Part of a small language model's weights.
Size: 15 layers, 3 heads of 32, vocabulary 1024.
Each number is 500 + 40 x the weight over its row's rms, rounded and kept within 0 to 999. Layers, rows and columns count from 0. Numbers have three digits each. The size before them is the row's rms in percent of the matrix's.

# q: layer 7 attention query, 96x64, rms 0.276, rows 20-63, columns 0-63
# k: layer 7 attention key, 96x64, rms 0.27, rows 20-63, columns 0-63
# v: layer 7 attention value, 96x64, rms 0.251, rows 0-55, columns 0-63
# o: layer 7 attention output (transposed), 96x64, rms 0.213, rows 0-55, columns 0-63
q20 088:538609508507514604523477553461493535484423510515483480541504539491470516509495430475542555477509500519487497451495464535551571458412518515567543467561513553503438452499537455523508510478517511
k20 087:456521463496509523590474454490505457451397537484540489462429570515559510570542462454523443429527514518545534461491577528447501461438532519497528505493499517513564497477494480522512453477522457
q21 102:522551507468534535510471515459456522500431502522485511511508505542572500502466513505514571500524522429442485500599500539470538531494546505552469434457554545493472530513416584456524562473445563
k21 105:471557457476554427533516480469522467463506504563534542466409453583465511488482545511524507512497442542458544530582509575442479507534553536569499518511547521508548532533446525496522456457479501
q22 110:525463420504486533454471421470463544515449468505457514486540509572480495416525478511483559616538485517480449486538468524508515486482543455435508485497530485514557514565538536575495541516521443
k22 110:514537538452562537528515495484535533439500491508497489483518509589535554494548525414472483558432453527546405539474498530501479464435563444560512477565511501510459486541465519522498526494572460
q23 102:521573462469512498419430508507430485504534437482547493461472526487512548465520492461595501464511508424586528438516496525497547548493438527524491495492473486535566513514471505460485459577503567
k23 115:446526469466522478488489588557466486463531421500535505490489578508514433488489444559448501501531573481481514479466459573502511519520548499474531469413591494431543483521469471448512477453500523
q24 077:487563481452507506569499528536520528498472525477428502620456524546489458456507507481511502430512558530533443480477489423539455406509442451511529523496505416487492521555497468526516519460487460
k24 076:533529529485472590545432438528500461498469480565460450493446533458453523482493473567540462449544471518531525509449481521498536545474494483537471454513485426510459503475527415446555503564569486
q25 097:553404444502546532501541454505501491509574419521440501536434531521474495499483456472527469384498509474564462464510464497569503483485505513475508455459543510468426465488544494513471544544456523
k25 099:495445511505541515457461498547558451537519515501440428483493555529431495530446402501507425501507536555540538542483396572465519489512509533462551547523535446507533485542479492525518552490486503
q26 102:535495487459539587523476511478497491482544480534508490518536383458547448519463525477525516476595510497534498468500487477563474482504531552458531551519586464501514477422554450568509425492506475
k26 099:521564550573533493497509523540480434473513395523486476524460493517562459510433468495495486435528495482568540511435457501487474536521482494483459496567532490440486411412557524541506529478503485
q27 104:522499508539468481482452494479491521568411496542439489510549495479413517512535502555458514520473519476487492500432499502519551610479481455535470488539471479446534545497474407461509444438424480
k27 101:503516555432462447521524435534536582486522531490531569468468439509554503527543550500482508540489518491488466461446507388510519506477507472477514550533542489572531528479553457477423426517533508
q28 091:414491486505522472444548549515479497514443507546481502560529544436498511454469491603500517505518532514483494477539440473485490497474535516459530569556448561480493532465544542598448534477435541
k28 093:505570519455458431556506500435579548458481525514443485526554443448480485508526447479527479493436560504433479488529512534441534492527538490525452562615511522472496520491474444535519497520509469
q29 097:467454567511482479501491576519456519473520510449522516494545493495535440482546501425518489448483486510509485521520441544547510497514590578579579524542507484517572533499473501467548607483469517
k29 104:533467571510480503508476489552447448450474534523543510449537474476455469462539508504511480545562499487512512528545499571499523488496549462535491484487481472490581453469522431538478549401382548
q30 103:557530557450423450477487493470539487482533545558416441496498532498511477532486532514485516461485480519540418563491443522463483492457493482484475494396498471625509522528497484527487533559484526
k30 107:559558497505447546546455530560528480515482476529487548507513566574479459515423517496462508551537459519575443506513526482457494566491491508429435548413485433540496489512481527437539509507498534
q31 095:464504485498498523602535457497486552534508536491515572561540484477544554527499462471509501467492567510551425496545473506437448520480466522553539412533425479558539505557519468453467445479516515
k31 106:502497473484414541506455477561429503484492507562512538469495458522561452480537486588501517461490526508592500489430465505490482507443438581551508461427477511503473493468466449497429544539517514
v0 090:458549530538504558506529529480523497554424455522480530494519528530515520511544576459419498505545473480509495456542497474528496534504558607520457538514544549534544469507600546463461545526437512
o0 093:532458528512524447527514524520491489502508495557526429456450508560447552582445489477522439529512541454508487579453518517502526488486465421508501454433481489545470476531401493564525538439520540
v1 099:510487485492441480510489438561497435517488500507428452489507472540527552536511593544558458495510470476450509482520527511496481433448412478468464552463504608521463541537461488504487581480537510
o1 104:493504524441446425488492507433548546472538466487501513472572509424429473497522466532433450419516521428465490515501492561455440557527449515493484428502464481494522457446532500513504439507513457
v2 108:543468492473432497484486473493503580485526513493527456541465505611487518513567557480542522512508537436503547559475538533539415469536551502518520416488529513481438517420488546506561542500500528
o2 117:533612499532580449530506556555471520457531497518513575535541495405490502465491477527428528582533496537462433489494544520473506526525461499498465516501531583464546456525522517471465464503506509
v3 105:522522501514471450417495534434565483547467464493552452450468484519497477465510452474580451456556513524570492465537524458432504505513518541538429453478485581469550478501568470532564506507483500
o3 102:505538482489534519522465530484393518509515448509503531569501555487504483440518491439446471512413522460460497522497529574559592451487421500502510500461504430539430486519479531573506514504469487
v4 090:503466506479433540563552508521548477521532473590514558467547523495528566498504521501484485570560461571501550508538486540503497523494482419503476536493517465548537548564503505436547481586455551
o4 100:461469586514449482445447447509581524533497452450434449452497556497475453417519535475507534473558513448555515427516534496541498525531487448453528516493487559465498471540451494484466468487557505
v5 097:591469414476527466463499480499521455521549534460516493470553569410514459512476510477522525490505475449499436527512516529524542531428523522476485454541522532525523449516501498487614430524437477
o5 114:395530516504425502496474469500443519459474495549498459547491483495474526461490451466499512510458510544479541546490465467504578418513494534551524463474490486392393542501500494468481485471557452
v6 092:465521542522478540555379502440553476533522540494526543520515515493473494572445499517471495450459468487510477526475469470512578491529475535606514457552554530469550524527506526506508498582469438
o6 097:483464413511454512435543577454505492469476525438530495531505508485493506503480483513496468534461572512488570526457558516522567483490541460445454516453513505540503489410481457434571444524461562
v7 099:602464427504470516512544530513478458523514459522583547488480456485528569532500514456439514490535539498479419449445504422515514539530532539496495547506511481428574517464441510498543510498494437
o7 102:477520541552519517493472473513407565545476524490426572492456568551448471480502472490479476509446483515462479534470500480457551489441533548451539527468467531550487505466445439472568479459586485
v8 093:501478511508497437593516565497520451535500455462538488474491465477489454554495416539483466452417550488598514460498507508486477506526536530547546544451491529569507527433527479551536488464557462
o8 093:517486487512546531460532471471507483469554511479537541500464487525521609457530539499520553517509452562437494559528547559420561534494499461462506504573449481452494508497477463543557549574437491
v9 082:555451520527553515476429505499527494476578484501469547460494458520529420498434437522481520474473638467484487479471575514529574503518511511495506533544476499461487556539556515488477432524524507
o9 091:527505478518446530547512444370482505487419471451463512549483546548552546493484502555465481503548530597446516429557514557511508501499538507566486502504521471538511548490464484463485556508488488
v10 078:416499449479474446512463504559505485522520454482520528530525468502456376555535518490495480474418463534447437486459527490485565430488537511525451464497483491407494514526501503549466511501495573
o10 087:536455416537532521471427547427514487512479485555545595552455587510510480531519481532503508474550538515492525530461474471445546453526516433498422530503443499550521532488529517466503489550470460
v11 103:453515465506497526523410482502560518485521566546495506509479522456463551501508482560560494467527565470559483463557514540483426463518432451516399509489484450508428429457491514560532471491500484
o11 102:470465494472517517536460524433561480399541510481538440461486505462457444422436527510479574494419454520486480524552524535574434526503501481510438499487515540484489561514551470441501506526481485
v12 117:463466465526492598516571511520496500494514515454453515488484403499489447499583483496488488512503527508467475441466488451528518443526561504449510465508519503518418532494564596446573462526530459
o12 118:527554482540436404481475568517518501545469502524488527552429538531579550514547567518461514483479470518507487592535481505476442523484518510521500498455467492484539436529418518407510515529486519
v13 073:568519576530499507512556492533488564472469584511479514560553521486496482524456545481481526549458579473561464475434492442538457563547496422479480474543497536486519501488518526559558534536512556
o13 084:504560527510502538576529565522537493429559501486525521484468544547483487516481488513497503453546462527476477529465514551481441450449536522568517632516581553481499486487472480503467446549560481
v14 081:563509514521433509526503442467507550466479440446553476545438514491499498575481476522521472434578439536445530569516514458546428485576446475498466526464539531512520554544539492465523471526480491
o14 090:487504447468476460496507523561477530485556517452463546492492463428495483532514430502452508527513478514554524441479570512585590492557537426509593446539493462518527458455473463441512516479500489
v15 091:494432546488462502513504534491495508489540514495464505560474569527543492475558482499486466505491409522485497576463503515556494605471548489543445590484507528513506579559449501476476498560418494
o15 092:553432510572530518493477464548523489468509412533505469426490528446413525524497429506559520448508532456497501443520458425525571525511504543505528469484463501496515437500434433445493494520497528
v16 091:452473537464502513451492478442413573450423433548440506461553484524480466559486556550490498513441490476477517468489460568513492523495510572498452494515513497476532478609485473480501473459444509
o16 095:484524451545479546590539443504574454559542496481511458519484515469556516521444452512513511543574555492561432545462534407502510466489468455540505456502518507517550521484523486566569496483528481
v17 082:502506456540496580477553497589481460496513520448539442504499435491524483511546526491525487569523408564475510558488549459526476441477482558499500500503453492469506458605510486525519472546510581
o17 094:511509534453483401583492508513518548530515420575504510528520502547436508495500458405502522464527554505490468468423456497491517505569591407491523500477547492510506457536519507476497485509495457
v18 095:450515480497478536440397504503528508467534519500503463489536497472486525504543479494505526509541515442420492401535450503532565508519508556522518528453563488554468450512501448516420519566429433
o18 105:470413478499503490507511463497492457461470503581471438547521506452522524532511512566514524532464508463459486600505481535589473496529560455443427425505498511551499540445468451509476501430491527
v19 084:545460525523559410531488505497511449538529485568497504511545528527520371458523497519542544489499480532505473482442509489523524486411481489481530557569547515479560434479469528517446468475490430
o19 088:510559443475454517510514482482481551512456476535583469478486558510536494579523528459558511520522464489424586464561455509431495447573513565527487497485438515508505520515494441565527507486563481
v20 101:476454484531462509442490579514509568478466548514540531547577490626491554564526470476502461483549485573512541529463542519532519475572517503449480479453466495515479483495539521472531441519440500
o20 104:519548469515530377548475499487520493500559520532425537527438586483477481496478541530515544540493565467516528471478583436526486502486544486530516521541471537514464476474541478483434565465440534
v21 102:490466413536436508543451532474510530539581497572564509492473509584504488433521527494477507465535486477436489562530519446518513582486554575442541469501485508504423499493513476564489487502474508
o21 104:482462528472525453507478433519458549473410477480489549605477438457448468496519478506484489587498480502485488497477409453534521529525471524526415501483462550552500491523421493488531539484464547
v22 112:523534544527476534534549539486487476576544505461518607449486490570465513505504520510456580520531480493482471432521479443529473514524451416464493490558529460550530451492574540516564527494497451
o22 107:546525445508415535483473531537509615458469566520505472436457491502484445473469548535535497540478452531571536558494459506489491534466516524494472572570490500559489458536464494522514490449559541
v23 099:564495463491520521580471550485535529516523501495420504536538552470478472494566444477486523517473533530571521565515486484492559411563459506513457450508479558549543534491480602527475547520478519
o23 104:508451433544483437446522523468456481476507578491541510534439480486512510528432536485471584373495506479403537483513512540526502510509492521513491508498472549426481472491495467475417454479521509
v24 096:494453493519442497473489513493474455516435455530570548451476466476503614409526472546535504458484552434438512511494487485528494470468525421491514493465462553469449443556526456499497527540514556
o24 094:575546589514539535484478488407566512481540454516423520553506454420508443492482504465501484437516499533507495561515494509516553569506485501467492518463513419565513500519464511524487524428542528
v25 098:503481566533457513516529488451576512485518535492581466425521504548498514490532450458541544466584486527529512484431535523491526512491524554436463513486484414511490529510576574445502430449510504
o25 098:449510478510483459523513531540530500542488489514424509467497549429561516421449549555518514518476512516451561433559478522494540549485483467508520490465564485577443481538437499504543596491457460
v26 112:436484431548541466466538487498501528501543504474506551481514546467571433484441500504512502517518504555473462503421417512539463414498507465501506439517466560519500542491499415538458535469509411
o26 106:495570540447509501545508494485410499521462499474507524481532511496466493571467483522543531422531494431492519521544528468497514479538538476504414568569483462462473515468457615458563476517491551
v27 102:503541479453519455561449493501480555552466542504565533479441431558512491534539457486531571471464501494494530438531559497508506511430465474381527485514542522476506454528441554568509472520504495
o27 103:549479408532480473560469501489503446468464537468466543590513503473423425490559529525547500508545469543516595543520479555438475528536485483534514432504534507524506490547528484533491533498561544
v28 099:536462552453495498517540528513471519564451398523464532571546579494463476428497509549492520483443496530511511480522509507421557516487465475546518422478514507524526481545541427528486458467527427
o28 096:485484478548510556484443579463528485534534476493522457557489447509552534526425496437506492516559487518520527464521485508486550459444505528474463471585439514427527520496479505553538512393435537
v29 096:580555507474512520547482511445506502515534482438458513507507475482487499493554464511446499499557559486502509471622521490524498485527482535592435548484497503475413475448478519411553481520524561
o29 109:528472494542448519453504492488424493425507572524529493467490495536506538426523493461463433464466506530505473519538511513582462507494487458424537461477485492515570561566425507478418507500491423
v30 111:546542488553445471430495511431549481510517505523457512484433517471519443519529543491535494448479430619500493567514443527472572560515444527530520477507529442485506553499514541483471556517499456
o30 120:492478506548499519526532585493496481569461553515526499470525485453517510514572534551487558500462572449411499472464475499569609433554493502512521522546463523539471494547523500517538441482488553
v31 105:451528521480492419504469523520477479558577558400515492507469490471526569523514516499521505485549463484505498420466503556538485559462540534512498577488486506483510498454525571493522418398486502
o31 100:477471525541531494533529489547547515498555598583462496430539545499477553529571474548547443537407463545456525546530510442474492512511465532472489477526532423520490481514516557462504552523505517
q32 108:500476495477436482493460493483505468454410451532470434405513560511510540411541523483456476483476487482556504493492513474510478525516531532584550520493463480476505521443502421488559528547514596
k32 101:587480451466504537509483520508524447575486463486543463442514583541513528437528515553518546450532479477484495466535428497523432493478451516576569427512489520464491523552466512491434499471472547
q33 105:548520550537528476427530507450512490424462427544532476556442455470564482476479507491495516466510534489499560543530538455540513514463472487538583531544457530423549475481475501493571474452478427
k33 100:502500522476531514479466523466506459515459518528537543513489422428577490449550628559537535438517537490443573544474464497482547469456527510533526516546504487504530478466494477581495461466482452
q34 105:520533488501544501499521552497577477467520430574498476517529488480496497529554501544520521491487543450410501560564457574431541546565453491529544550506523554512511498501548546560475529527554560
k34 108:473428522491524497519610562518562511529507482461514576500510437517472548510468489538492549543461543493462464478485518476498532539463527497553540584573536505551435543516501441522454458465462461
q35 083:512449490516504532433522462454500405505494532458519516545515562452425444462469494490457453536475511529487536576536480459528516499454473445508521458398516515524448441472518468494540479571542459
k35 087:516586531471511484435543530486532385509453576503491510455506443545462485459472458523490441510543495489503437539556502558475550468482543452503551480470540477523514504477420500486538472519577526
q36 111:470402496435562529435426436478437556470463526493466472511522499489489473499551489469504486495480464418476520465455493488506521534372478513496572481510539497461488432493496487474493471453453494
k36 090:454507517460578536474438512534469483450448417566488526554500527464461488451502445543544458493545549506546511500461557485464507510518428480516517449415512475472494525496546489520527418465508423
q37 098:539534536436477448469492493443503517532519527535505566547512515423466527482505534559498542515444562420568462540511552572466500504516461539497591486407435461494535508493484537473490494473511520
k37 102:526490523586511442530510502494488537506491545487555479585526513514530420414469477581473545510514582458556530547510449464495510539478491498480502508472477434523535504506475519368497516513494504
q38 102:498496548495532493489540493539581560498425538515464547567497498399517591536536465476501505599471559500452514443513464501456472554527517512514508480465487471464492569533530481502492501542535435
k38 118:456482485440470488512461418469477494410531518523536520520477482486603583503550466532433516477496508506488544519482502516480529559435455542559475472481447506529435501457513478412502541549530483
q39 100:395481496455463521482455499540497531461551523526482510518456553487540507478527527550470552474578540491472526580493494471408520441462503496539491461415486463491493533524532433435515518428509464
k39 108:472499502560446518470472547533505474501505541504486527515489596514463525501467444583543548471538474445484589573607567530472520464466516477473476493519545474492485516508486553470549493446435485
q40 110:397383520517473509533534465489443429544521504499502475532467542519476467445563456460473499515470528521522510476543523448516523498517481521530491454560502517498572546559456580546495529553461524
k40 100:514521555493512426459425464451513446540486516495533535455546492470419516503537473411514470523445499487468459435551504466467514493485486493469537493506558472509550459537485602552445564501488452
q41 096:483485463448540503487536572482517479547567477480490498506471514486510441518484411448479477532533475534546592429527482544545498511524507567504537567494521507492523466496478418398518550561460493
k41 107:520564453504560519517487601494538463421471462558491477506463536516450489509480499513507490532512552531388464429498500570518526564513498514477478471514554475447544489491481501520491588453492561
q42 110:495410430440530452425496472526478492487507474549516515434520446514453501476439544537416449505515475488466502459556511464498460504511441505489450475499485503467556454485483494500563413489559433
k42 101:497477466573520452458426508513452513502453505534485492504493426516481540514440525496480488556479483510468523580493480562534542574560493453579573502594521508477514510467485534480409457499498534
q43 104:462532445477598438496499515488439461453459470461483508531517523472553512379460481524425510497474479506518556460507376527478438560515495484559458489476506526519515509513495548494496495474479517
k43 112:504498438485525461549513542519503517485505484456536486561476518464455505447481478546471396482554447522462462528543511553402462556510539486507535548513538531532519466531388512537458522530446464
q44 111:489420547509502446481524486491435471518459478456496549485497531447479573555522464516507431551513568485433472544438504482506580465480517462525453513496497507448544422483494465488457448459418471
k44 115:476573548467579453513550444452537530542429505508537495550525440491522574578562471461493517488534450462531525475519544462484568472470483495467477458525449466473476471452484458496439435497507520
q45 098:551534529525471486496439499471507507503526568497459496473505497551514524501468428474457405503551555559462481508502546464461481619486463520583467487456482516446510523473551589490452458473508496
k45 095:522457476518455527463445471517490466574526510472447471591508456510553438544553513530468511518527536520450503453532573481457490482504508471475529523489583565414454544556493476460430467493519470
q46 115:557448488503509482533500559491517532568548547499491513469558447491559448494565571476497499547477483511549452496505440530524561490522498559480493587572459469462412517474525513572543477495450504
k46 114:592468544485521580537504473542466509456536510492525504543454527495581432537407472467525456450466507476535486463482506524559455512535428519491530488504471422487460428454555508524459481466515503
q47 100:532512548515616616548490446506533475481508469430429496575456520471482498464428574491484469557535467484479478535470510522441482515503485548477452522541525477505487484478476502484514549521522559
k47 100:498504511468512538566471465448510492507459479501442511494466463493448499437454516489523550561556391509465452538474513475470441474509514577491446503569559516589463525505459506489515494443565449
q48 103:477462528527509469528411494404496471439477501557514449507566504536537496484476453561469509480484530500510491558405487539486482455459492478507505450508522445400521475531447507453571502561483470
k48 112:532452524548535483554500541403525504523417522543504499523554518560430506475503480490428484437511525536422472565524497526427442452515498447476485508541505483445479473569462498536498468493548468
q49 097:482411517425404526516511497497585513504523515549470504491490471473460561528468503473487515532472516570472537496451453512520507512519406455539446528478446482522470507543478480449477604469512550
k49 099:511457458518470566458514446454517506496558472587516560492497451513513475587465490583479521507493449487525492516523505475535565500458422524508485505458480424480494497541464523455519622513471522
q50 094:426480469582513492425556530440542533523510482472460528481413524520468581461545543529501501457453533462491490527431521548537454480477473444520490534521561518484439579491519519483504552534525478
k50 100:490519467486469474480499424443618502458460511520465502524380517527504571469484526483522478476458508504542476503479530488481460404496456490546480549468433482536507520523487471520434496545441449
q51 099:536507505586479477466491450478515525509590468507552491499628539463517484450553517471519522531473506568489521521535584575483445542457520520511523480490550586506495498536557497498500550498463506
k51 095:515479526490464536488508511570546474462505556496547552571533487500497527448491548407480565466503486577590441514510553458459484503485581491501522514469518512470528501428480444463455560462512546
q52 102:501474504478598434442481549431515499454458450449443491477532501502548467437506514488541452544498590440531525507473486464541532492517483539554515475521466489540432453546478488443457481447533547
k52 102:529490464473493510529455558543510481508409506492484577510528510464530469477550527544458448517536531468553467488495506502501551487448390541422546494530481477589505483533512461520464461467476595
q53 108:511460509519527475467470429540470490498513453516449510478465489501465515466449488481476447426474539478454452551498438527564524576532491498450620460553507452522526431445524496490524578502518463
k53 108:528452545491536474472518492469566509443479473487521440507469450528464561473497513471468470591511515468536503490526446487460536469562518490552591471557529477518528530574477484487608460429500471
q54 107:500518497524486546460519539451469479505463575516447476518570521556481553520543528485490533514511540566436523525497578502473524516544466545502475617547533469538473468524428539581527557507482484
k54 111:550478500467546497452487463439527631507540517522469499511559470510557515493536508459569534495494483562480456488496596465510525488462490424561467475578468499566496542497453499558480494505510485
q55 098:529500504492486494487549536538503511428543476494526497489508501570506508583528526526504490520504517509474543420586528536486536481477528508531474517497560414562429536488459593497581427523462558
k55 095:497488500502494464473451454563481528582474456491540515497484512522459493517481565477517465461419526554488529450469526578581538504524547469476457443520487481581409567559446470497460506498511495
q56 107:420558526496488539472520504557461492467502466507540437547514521463506447522451485490466523520414570475454465477477540470530531449528524476474457569498469497434494534458580443551511453540558551
k56 104:488481512436516507487479489501498477540481519432549480486557483527430540514400448534472508443531542508431522459502467473546511435481469571521446511499529596502529517398521536490509446541513530
q57 115:534495499486537565393546518497568476482538446503450537406477475471549442506498471506499462449455507475530470442479460543488486462442531485460465524436492495490557516588460511544486479487465440
k57 112:465482488602551547518474464506473474478560451464469509544468471547516521440501467465519473462526527503513541543441433605497515527431489503401483530487520468472565549505510457557491530517478536
q58 108:481502503515476511492515575519521410504517501485522499514596429504470519462472510467400582505561515495551487469497531492544602507536524533556534505486519482523427478484477517488424568538516486
k58 103:526551543503450499498447605469523508465530510465484487497586449557482413451499503515442499496532489438531472417455552529558492446502506454495534503516494492509439493502504566505513559530421497
q59 102:425469479446503450540508533510561567490429477510532489550488534588571486492477566469487508583445500526490468532537516532512501556515566463548526503492532505518516489518470559565445480570452490
k59 109:497510494364499500541477500501467532511512478561584544513485487524534471475497498479470515536419464538583547468507498533496466543364509442510483528471500530522498450544530506484488455544493475
q60 097:465562503525438551464427505470493588526514487510514480527547475457444481448551475507472392512534572519532547477503467521470527488478577451503508470505495509499488491484417447510539413457523515
k60 111:544588515530403553503540497502520535486466475474477525533515511452466502490513498416500465459515530479453519505508554492563536555428511482558528470538414513502544526515487455460488453472588432
q61 103:503526463497524468475498504524486489461504519509560554473456437559557480462543489478503490478481479555487445519559409497500471477476439444558565521504456420463534435525494467485404489552497572
k61 107:506513554535540517507518573593410525488527551496594529409512507552557514512477506557522435554514470496505485458476452520489461499459444501486515517453538526437520515552474474467475528507469441
q62 111:529517520538510586511491500512492546466458491532557524417549536486564591517491517562489495553509489508537561522585532496456616529548456481501566526509480564491513532481516517516518529541522481
k62 097:479480539559480573491471546548522547572465473494471443445501487520514549470512470571476552504554524584471576477541456500515497519527483473504613550475471436486452469452446504534489492513522509
q63 116:543491516483489451506506444532497516418477421467511458510454498482549442506526406427477517519486474491566464493448518491500530459490450491498490497451599478590503452455467429567497474512508510
k63 113:527536500437474481446513578554496461556471420477492487471515518584572470518506468469459525456522492496574547550415461484475534557517470542464437431450532524518513455503482497528521518508543468
v32 096:463494505545497507497493471450466461533540525385480505411433417590537461456500445510487466513411507459494537495470479506503488489454474477529502555549534464497471547492515503457459504536477427
o32 082:467461491462492490574562489523512456462542566546550459559437474452492452524499468488537521538510519489489536570511507568573463512505469472507465554528525604486535515523484474521508403445475529
v33 120:506455518531545475531477528496481476511503527463453437543591511514515485436594491526515451500466583457570540500504528532549545511556571493575492512475511508590526513481579514513477461535518524
o33 109:489523475512588555471518514498478521489459541528565498457450498503496524580461519500489532523469484579450552530597455543434499541462487434531459545501486500462463515568476537478502544516464414
v34 100:434564426539527508434510497404485489481455488573459435429459470467548470477503563469472536563553563517473493460511472551491493545500548549545487525436488533533467530471517479480508492458504509
o34 093:523432612471529478512468484536537499464565515517504536520510507541413467476472458495576467510481461572496525542460474490427516428546457513410444506521494456496514552487531486459498510546516463
v35 097:613463488485519474488498469508501480535475502471482422503502499429515403517492525465472521488459481527504504516535540629536499491495420444447503441524456508473529455496546548511550485436523502
o35 105:525600558511603557507532460531492511538541486481522525505487558562502568469575440495490471431509548524512457514482522465519519495460529425513460541544541531491507469525476483476455449557491449
v36 099:471501480444507533519510549490527512576495465499495600596530555538542607468484517493466492422441527490500439446518421538553483442483478505526516509520506525498445433514461483478497515493483478
o36 091:529493586552412479478513426521429377528478489469528523506566477468517443496526483544497514575548486489500476498565520526483450523513501505504465470515491545508559528534484529534540538430545521
v37 099:497430520574460528462473487470468466448457496522547486520579568463519544457469557496569517492530460547519536573477496460481471530562479534523482581505464509562584517539531504480483492467467441
o37 102:533558378518492432513502523517538477442503560498480553532426553535541497464553463516469519533471522500454497504497534479437608506497508479491552557460509455553505509495426508492536517538516541
v38 102:526515501556461472521531505491556549477537502552554490470404439513479454476620454472553508475482510478543499531469555512487543511510487450428509492505473502439567477499477577481485507570529446
o38 102:511580485476555561563468587502464484498510501456448465536534496523503569533449546445549490569552445483510534610488471482529442503501566534473497475450525553515497464516532510488496466490472535
v39 125:497520542445505503428509533538572517519539491458447447508531543533528472533434514440475507537517403459510458484527458475463447597465568529516506532524498503547497509444467502481537534561423506
o39 104:428494540539495530505529473435509515511480509544545465485528477434518520558484428524510496430551545464441550412469526464464523457483482465437531528529454470480531485435567493557584509465490525
v40 101:595501475470568540505494575485470498511499481545503439526466445518535504482545385553501556486436447447511478473579539457494530498489531572450519481545527477500504512491441497522450462510509455
o40 099:523537483443452565448575507447539503504542534428533544527492558479406512497502536479478520487583501484521485532527464533473449500464434478491542463479394455497488488517551569489526472465480528
v41 099:479439503534478552512558466530467517482487487427495460458403518482477441495524507461424496521452390434453467462502531528510519519550535449447475524543498426457542455449520468503501522472497517
o41 096:521427519455472540517487545487445448478538499496489464568534500539583502547472491485429447412467586495484521506495501508602530511472512448496464442513457535521453539492533522473518478557438506
v42 100:456476465478494503531575497469539516433558542537493488455472519555510524484588436538540499523525576481500494554564454535461511531490469505530541525496542545532442581497485553444529552567484456
o42 096:498536459523535516499444525435432515493546526540499436535462429461468439472480495457491483580518460482523494501484540467477521536472455584481409470506454561492465486444497507593460466502554500
v43 098:482458565525518508511503484536456537491470562573474547527529522521476496434502504451460588442495505476418528494458522439510507526503477461453551503536450357479527493514554515502487464460473512
o43 090:558480475487444494498568486482484464525499501459512448497472552539492528535483448439519524465454436541474460546534518557605551559579518533514487491508471451430551420494472456522503555500482531
v44 112:439464500492451522466488458455471484496498430506476463524486525472490494459519556553535489440530513466414441551531578509540467445490533494486436444443459564497468520541519430409493458482466498
o44 104:504462481533541561466455488538502510538553562436486542451475428526513497539559499531490438533550511573531473424474441506441557568541438565473503480511512478537483479504426563488487506490509479
v45 095:507481474537524511513467537540506474495526442517499547520444456458594526481482497523549512573489557497467494554450454498523586422517467467538507592556477542414539462536493457472523518528547503
o45 094:506478475508493491550455448531470509501524564466535494521569542522460512428478516497576511569500493413562544445518523538525435544403563480504520480521517517550518552550438504501564510530496529
v46 098:429484511448445506586504530473516420536412453461471499467457505520504507455466522485432462414474538459452486435456543494420463477509457537483461491423513517509493508526480480490469483494559482
o46 094:483506543544452478429472452497506503446487503479483584479429430484569466496512545454508506512519505610502524467494472490528437473491576493536458460474487560506489505491442404481548496475457457
v47 105:444586511551558615467444465504539536425507491440525497466481490532487486560463526558535543522471580484506474483515505540503455504530523485515532494479476512544487567493522462539529559489586490
o47 096:543452506484571376539474527487490494561462514533506490564525540432525473475475529513535449426499486511495528469484439424493487497553447538504461537525509500546471470529463501536483493467389489
v48 099:469458484555461489475519471449470544452462447526401467464558484530533449507411497558572444488505451515498498525528490554495517506398475495402497484534481492550489465551528489497473472498468504
o48 097:449455486439550492528528518519524479550557585505530524447420503482512508486516510507523496591511550475453468500461593405472512574543520507499493554527468493512453464461514529417484517503499463
v49 104:510481534524511565522469558519513510429521464530486519570476441505447519532526573555463526477517494500512459552476539486496612615520501520496523494509427524479455531496494599449482497509482524
o49 104:529556420472481554469492491506514494586427480495502526547505553496548550516570540447512432579560435473483525521468448515478544477558534468422477445544503510478519507507511449543522500544497486
v50 089:583479476513465488543527491474592485476569468547474512520571511449478474551475470505464502462518512563523497499553468494490548534511516573528486482512484444483384567487489549506419567499502487
o50 092:474550508486500467445511501451509519460470434446508505493422555487514544501517471553525450573562538452539506551503450496441499474478505538566452527550498538375514507442571485518486521497507530
v51 112:507446425520505536561481465485534531514555483476596582452570543527502509516417476509489493491478523429477498501425542512518525484463474474451476476507531476488482548547470479560484409528560517
o51 105:469557537478517516470519503572543489457416487474490471476455512467540467385438586517502426504496513505480453438519493550580479551511481539522545522548495534523530476484499503447513551470445525
v52 095:510547520560516479544551441506445499481466491433474451539455470537537460450531496465492458482562457523597490532494484451447494396524449508562442476492513437502483571520470476525494461489499541
o52 095:487510473480507468441485531511568517445578458540498526498531538478453509496496594579511579532396565508462531495513447523509546559506528505433457458439494517487488489525472515460529436482529507
v53 092:527490542493451535510572501495479594494485514521464561467469572538533500603516528502551526505508550477498485447530548532530526595513491515473466532500578532485551502476468453527470586478497444
o53 098:525499518545475484486518551483520446440530537504453491536508455520510493540500436508591392446512490525446449513474547493474467477556594536505481448547509546532450564568481516489435495475492525
v54 096:485485464448486535500542516490537521498528582490389496498548535530496539448484509522466506501485452513509503484526509595469580590563452538476518530501480451565533565499525547552488461540527449
o54 086:565510485546511537497509523496455421525430550479572532460418563458484480469464523506500505449470490443481520565496532492523518432521539529486416538503428541440462507441504481447467533512533534
v55 101:450448497533557519520498457539541546501537539449535508471497523545481459433552527501454492466479491482474465437434551457508467514529493604465484534492540481450562557471499541547460507493492390
o55 099:543516482533479500469524558473485437475495498542477504559466458507543529495477541473501540464528516509544525505488502535495605465485429472561507475518458537499474447533488396494524492411445610